Weights of a small transformer language model: biases.
Each number is 128 + 24 x the weight over its row's rms, rounded and kept within 0 to 255. Layers, rows and columns count from 0. Numbers have three digits each. The size before them is the row's rms in percent of the matrix's.

# down: layer 4 MLP down (transposed), 1792x448, rms 0.0335, rows 522-568, columns 192-255
# up: layer 4 MLP up, 1792x448, rms 0.0335, rows 523-568, columns 192-255
down522 099:116120119131084123147113136160128130120111129124145156094122111142173129147111137159117126156123098135115121118161146077146139106153154161155109165097119119083122137145152113118156111086117114
up523 108:099155097140135155086089106089183131179076100106110137087130157168126121112149128130112102146155141131108107111128147094124138156118160127142135150140127115143114137105112103159143129114138173
down523 107:178143155118121127146140135160130105112166136148101088133125107084133109139065114135146144111117099123117129163119134167130094072132119094145143105117133140100139075099133129148139139162123071
up524 109:089127184107104113137096129137177140105105114124135146178127123128145087147062130173129124143122123148118121164167138126140114145087103105098125103117113123114078123128158094130128169119139128
down524 105:111106117144146132131157137126102139159136139122080123119118112119128111133155136112138083158118137126159139159115102139102153116153092130166143146153147166158164083126118106164109123161154120
up525 103:103139110112165142127118079168133148139137108141145173099135136149101116118157150100141144139121161124116110090166110146108159159124124125117121150085113164099146116110145119096080130165125079
down525 096:160121186124102107137138142092120087150140145112163098110126134129121144168118111172130140140167090134127113145106134137137128118132150099138137104133158088162135100152113148148161121123124159
up526 102:112116098146089121150103113111116106140162178132111062142144103113079128113113124115127124076095141117120121120137163104136144111142146120137119113122111139167120146146135118169163148168108138
down526 092:119127145097134153113132132109168136137151074134141167152080139142157098114137151139149107176142097142130145144125116168145089157124134166138137131149119106117112093111094148077120117116124111
up527 090:132145152138133108173099162148145098140145137065111121118154157113157128162134109122132123109155120112120135150124141136142115132115118136132107116094115127100137131104160157148119131140088133
down527 094:118097154131137122095182147092139144118132124169115124106122086103117076121140108117094116164162150150132145094165114124112102132091131150125129102118146121176133122155096109108127130125154107
up528 107:118123112134111101131154164110127116130109104111184145102156124091122143124155121130124153141180093117120102123124137170122088159136113120150155118090117103132123138108128134123140096092128121
down528 100:130123119121123168128110090167148168138148146117088107182088141141153124122116118119130101099088163147122153104163121129118151138167119149114087148152139155135126129131136142136113134126145128
up529 102:133144149133123133143146170101132155180123131125149140154152126142099124128153161111131131157151173153137119138109137159101063117084172125113140100123162172112143088121114127140120148076096111
down529 113:110131116127194157145105095170111126065154140146109144089111113099101125134159099095106097132088117128141101121145106121129142165145088104136128152108105083133149146121155149155145114129123141
up530 108:134106154131133161067161137120097124094143133126181095159118114140134117085138149149152121161141126138145109107131100138116121160160145129121139122108136150109138133111098147081142151162115113
down530 106:135158075127123111162128107151138102162067149132089119113129149114137135145116083155164158099132090148152186165146121145158121113090139139102133128139086121173061123165144113181094148102104157
up531 099:112114143146085137131131157082128103131114123132153160098161118132122118139144160124147144144108119118131105132086098123131124165134140136129142140154169114128125139140109107105151114105142145
down531 086:147133123127155116113132131150073180139143145112130104140113137123137151123167125145117117125129152155144160137162156126117103098149127125111094103119103148127111105126173148136126129174135140
up532 099:133143125115121196124129129141170153163159147142124102100096138128142118119134157149095123115180164081192110122103137145106118109079124126150107144083182119130177129099126128140125108110136106
down532 105:118114111121100090148108124144093119108083092125124142181162128155094096092169117085143159142129112128078143117116122132150190134160126117147130124143093086123098150147120136086124131112146152
up533 105:141123118077113121110145131120107156163127123110123124139130145111117135165144131092100111137134095147101153112156142170128134130135157109116139097124097123115125163131194186128115086152103136
down533 108:092174142165166124152082146141078129096126106105116136127166124107150146089083117141153135135128131108137104138101116127153127154127077168133107170134132088158125165148075106101088140125143138
up534 108:116100127111100155130142146142113130121083131136130145102137152142179143102086160125130124147088132148176131185113125156183100110158116142124115124141158106136126127116138137150129143154156125
down534 102:139181112111124083122117141143138119144116074113168083162124181120128149156153128160143133157180095131116153075175135135081133158092137139144145147107136122130132124135115142107146088137129155
up535 103:131094122105123154116122125127124154165155141117123120116120115107156135137120123093122120165118078094110132153174124167121138128073131116082127131105073080108134127133166133125134159139165086
down535 098:152178135106134112153103117127129134090103099102139160148125120163101150133136106124148100101159110155150129129095120097137140117165109151167119118136188156187129091104110111131100042097123159
up536 114:114097136143177102172078147129148125147118125132111144104162146125103105160122171137129117124121127147142143112099119131122113098126111128097146129129131102152129135106130139135117100159192137
down536 113:146119104103114138098102132142150153131165111167164113161129127140154149144142129147093124136163126115163140138133169154119136162141108169150102100174117156109103123150147107110123168091088128
up537 119:135100101131156143143131162108142129131108152141111093095155168120151148163128134127118153122101104111124121114182139140168124092114092109126104115109106152160109171144125104129164131128149152
down537 128:118127112147159166110129148147126099103129151143143158110129114133117102117131185110187098085158107132120147167131094128119118142093151124087186127148140126099143183111131111121093130116094131
up538 107:122112124126139145129135129124176157169120110127124128112110139155123162126127080158146142107109101149107184121137142110139139115133105133136136062119092173135153148128154130112133145159141096
down538 109:083147108103141127122131133136092112106120160132122135166167111122095111130130161102073154191092154093151099124100119167166097118129134123136147120173103092136106102127106175136131113117114138
up539 109:180116103130174133086142083133134139111142150124124126137111117165138123140147156147142147105141112113136108092145147165121145129117158140133120109134156102114116146148103172113126127165122107
down539 113:090132147086065127146107139111091133140104121158118116146124134110103132102105098081136141148095123125153130152092119108146087144153090146154106124152102167125104093126154168086132102153128171
up540 123:131150150106123172096150138099128140126117117105119169127134154138146144142137147152123159166109102143152141128143124182114100134132165095153142145153134092113166094093122124105112111130148113
down540 128:103145132139103110099111115140115120147143084130135140128128094133142133143152125173137149124117142077091077116118101118155104116119100106135118156109112130112130130102145121115115159159138121
up541 097:140113110151098154131126111149156145153179176133113130126140131137126148116101149149114141096115115098172161135142143079116094129119115129121105136179103156107153129167144087174150134120126169
down541 096:106141115122135097106111140082098092075112089118127122115123114155156121114149121095165116144169134135106113114082101163131149119134124129131152112099178084133091139080118163072121106145142073
up542 096:121121160116109125091151150115150163143107110125095146165128127125131116116164095117122063106091096159151153140054129122138118095113146129185118096075150094128172153127152123104084149110210166
down542 093:147117119124149130168115096173109095131135119132130109104142159135140141135105147139143195130134147112108102127149185137082096142120144159090093155198093154151107120138103139165149090125066106
up543 110:155096126143120156109101130131132095125160117093093065152093126126114098072129122138129123114087145161129119099131197146147153114131132165090135112135114087085123148138185124134141124111112119
down543 107:091143149120148128156141113145142093150106118159138170106142136151171100134129136099122108117111110111153166129132094129106114143109164152133134105155169151141159128135085146129121118143167121
up544 102:145125108152153156120111131121130137104135175156156119124147148136132175072188129110119108146134184106142147127120172147116137097094109138147107146120162102082125108125122157123127110185113130
down544 106:123126164088126111103158130103130090135126110102126108126168110103110116167141149136151126111096119111138132103156102118151092132174164141124132128119120121173148116113094134134128136094163111
up545 066:137130171099149136128142119126116139066087145103099139113126133149145165152130127129139149153151159138137101154178131146122144125147122115124149138126129131137158106092126130129135117108100123
down545 076:103149095112096123105117133170168101126124111155166125131117109120119100144107120137139094129090136119104142103081162134159173142140163113161112104141118165100121127136130138116142083136162101
up546 115:115091130133140104149127113131150098162154122118140102162131140122096171157129084158164088138121153133103089115167151159113124133131141146096116141134135103144094168135146171106119158126117132
down546 124:126146103132124123127123134139154133114116122103142169112146139125105119138113163109122087151148090120092150106124126092099120128142122162155116131125161165108160179092173104110141129114137138
up547 103:144107093124102091168136136127133142152192133111169104142147137089129145117180127106123162134174114102172155125116126172114119152136120137138131118146104097125172109151134153123148189131157133
down547 097:133167145112160149125115145121136131104099105147124146124070118167079141125085142132119097110084069170093117110138124078144105131113128144096157146113137167125123177128126099098107110151100104
up548 112:115123157104104142136139110146117105143129105132150164070132129092106134146142125131140153137132100111133149127135167119121130111094061129104124114179122080118144112122123140141115132138135146
down548 095:154150075132125154110155127115115166121132181095096110198091106165144089126123085134114067090138145128184118120147084145128131171148180145168144178113132140160116138114162079149158151145132095
up549 100:122122135128147109133136131173122143127142100164118156126160129131140109139112132129152158175102137137138164157155142116157107121146133126123102115105090134149136115117118138138141158109133152
down549 099:125102158106138125130133113156116135128086147096125136130134168099150110124107126108136099092150121193164120136161108175089135133143156127120172123145133118149146136132116155103123107139167153
up550 095:164136143113146105158095111134173111131130145092141094141120146130116114127115125122127120142102140120127153124152154119145135147146107140153102104142112128122129164119121117098085134124121162
down550 094:085126119163126132105131174127112131135085130151114155098148107150154144127132149133110119116144120121114098139106114151095127089111159144101132150092111148131142074125143129151139108125141086
up551 106:113107166141147125168124152157121121141120121143132149143121110086136107150089110106136098146071145137157143158089135135123158133120122119101109134084156125122135140161139109110092142082132116
down551 111:169144095099104127127101106135151109131140137123168098101137106135130132106123145148124155118167074148119110123148128140098083117132120112111141157107109139085060104128123095137123119135119139
up552 107:094090116116136098136145141116127125169154128111094132118121095161111087143107158135116121140109095123104125099134097142111102116089110154129146123146166103159160116111140156126137177105123097
down552 111:105168183150130162088143136153143112133071143143125141130106120129124149137100099136141131125141145105115130153122121112174114143164155140109122106129103136110122094157142116108114110158118150
up553 113:100120110104146131151084124101156093117120121104130121090120146133151142177172069119116137108152151103077116085101148142103186145090107173152134113168099118147108141168120131121131121150139120
down553 112:138159114137124063127157135154081120142125113133089114160146143123107196145147172142141129114089100110104132107149145110188097141121125122099137099141133141107110133101137146134132122091125122
up554 094:140135074120139140133128121123133137127096099136101162101125112123159168154134124129152094158102128117131139128174157166101108100097105150121119150150100113118109118074126112137118137128095134
down554 095:164107168133080128133147163138121144143146136148170121170155137142129101115128104133087162124135083110122153127096098105144136164144145120133124142102137156124124136155140158110145115141147153
up555 105:148121063109114097129075121085142085138163164141109115127142166104112167101108153142125131099122108160143174136093085096169077117106092116139139130100050144090066134142176106112161129151132140
down555 106:159121097131128147124160136134095142101097109091163129145083105136113119162168099125111137124121108102134117106168184137106178158128134134107122122163176155162148166092126126118109130151101101
up556 112:107065058125127143096116134087114166124137104149121072105168103138107126148129110169129150152114098119132142111160141108106118128117174154155165139134137137154108123101136136166152110147081149
down556 106:151170160124123143097108097129134054106131133103116152133127143115120098112137113120099108137113159138093138084120130133131115095095091110123105098152124111122144161128120154136098166115143141
up557 113:126136165121154189147157085143111107126125127105137108151088103114153108109117168161150113092077160172117104103084166106157167174151123147107113148160139124081126115155162153149109142110107148
down557 117:158111112124108117127097140109111173119125144102130156145100125137153115110150159116094101137115128115121094132155108135108101108103138105087153119070088131153144078132125134140126132140140082
up558 098:127110128134166134130147127100138119074111133128143124158108124099137134117139173101124131164113184132117132137134143109128182141127126118122162138065195112145163131174178114128123123129138171
down558 102:134156102127111122152103107122129114179142126131121127129154098142151154137127074148147134106130086126160132109152152151105108115136170119121107121183104118152152134121086122111143119117124100
up559 076:106140107158118114125095095159106118146131075118142146152149143071079153139103158093087163096118093124109088152118113119144116099129097088161162106160101187110106131135148156131119140133099120
down559 065:123143186158157152153180161068155126121119151137115125121128102172177107146149111154160094141129134098158119124129117153113154165144163151103116183125147095144144112135130116112160113117151152
up560 092:128158125136180144149143138114163116121131128159101140150144121116125146153100095114165186138153107180123152163115102103119129166115118091111122104187138128116116136132126115079138130163175138
down560 083:127076133092099155094119098148142102138108134114145142113115139125172114097143125138124069108112187067152106091118142143135109103144120131129145156099124107114127157125145138154138145115134111
up561 095:077125179111155118092174111097090157084130144099146117128158089137133085141117131095134140112123088135111123135141133159151152119148125139138105131160105183156163163105145113111100162111151134
down561 096:145126097137083163144097113150164111151130140139109116122119142142133173128163139176131120149146178103118142127129114099119100151139118140108121093090138115131098104138148175164152113146100136
up562 101:116128073119164079092122147148141177130090126111089117109058147131087108139168128111088134112125145149123202140139132175108172116140124108150179111165123178099093158120152130115152162119122084
down562 101:146138171136100159157107125083149115125172148160152138119167084112183153098103122127148108158118115126121075127119089081147089127152126144089101167083132069158146092128120128135117103120128140
up563 089:230152082141146145075100099142141094133108149156141114114129162139152133146167106151099129124113136144182143149168132151118151172120123131113091150093114145126086140106109143111138132131131149
down563 092:066111188140134106166179161097126137130147112082134124147129109138115139120095155127162118140121128121084084113078135129127131095150134107131140114171164105137171132127183117146123109091104136
up564 103:132142134078122127116116104127158160109103123132133141101125170100098124102136105164145111159100176117117158096122174138095133117139143134142116132098054124131151094131155109136108130130112105
down564 105:090143118138126122134147137139099095129126132116130113133146159147134135119133150133100142093167100132105125138104090133145138138136101172133126128137208111117112152137143128103168133113140086
up565 104:130122102115132113149067133120110100068135114123128112131114167107144138115068142152164144136150116107172130159099128140164126153160100153137120163137143111137173137167101081165181161139103156
down565 098:132133145118130121108154135154149134172134133129102114102132083178122118134185122129083116132100122100088118112161127138102110089126126115108133132139137127109062133090172149134118063142100122
up566 110:127143124180127144133159144153188140130131071157146125176116114137127127129110110122149108129151152115130152100137104128120112120137126182104105121137158131128087156125139131144129084096119139
down566 112:134122135098094150116131139102095157157159137123089107121109114123177125128165172138082124120116125135147116158157109113156154129075099094131141116134129136113160146158142100110095180183119127
up567 087:120103138123104134107162145114179119161112128148180110108102147078148112147125143142124093129142102134102120124141133153113143128139156119163108124118120135136077196160109134139131138098104103
down567 087:143128116151127116166091129097065133104145160119073167134160125163103158125133098119144150119116133113147153147119130115145107092127092142119150129148146114091174060122180129136123111136135154
up568 101:166138157125123079131141118107159116115133108177143097147115065091132123158117141080139154144128149114165138126120177161141176119139168103106110126125133116110138121134129098082122139090082117
down568 091:107109081135128124176149115145109154117115159107131172108102189127120143099130102178128091092108097162107109149102102104126096141126088159121156109127148141135118149120143157136111111154147127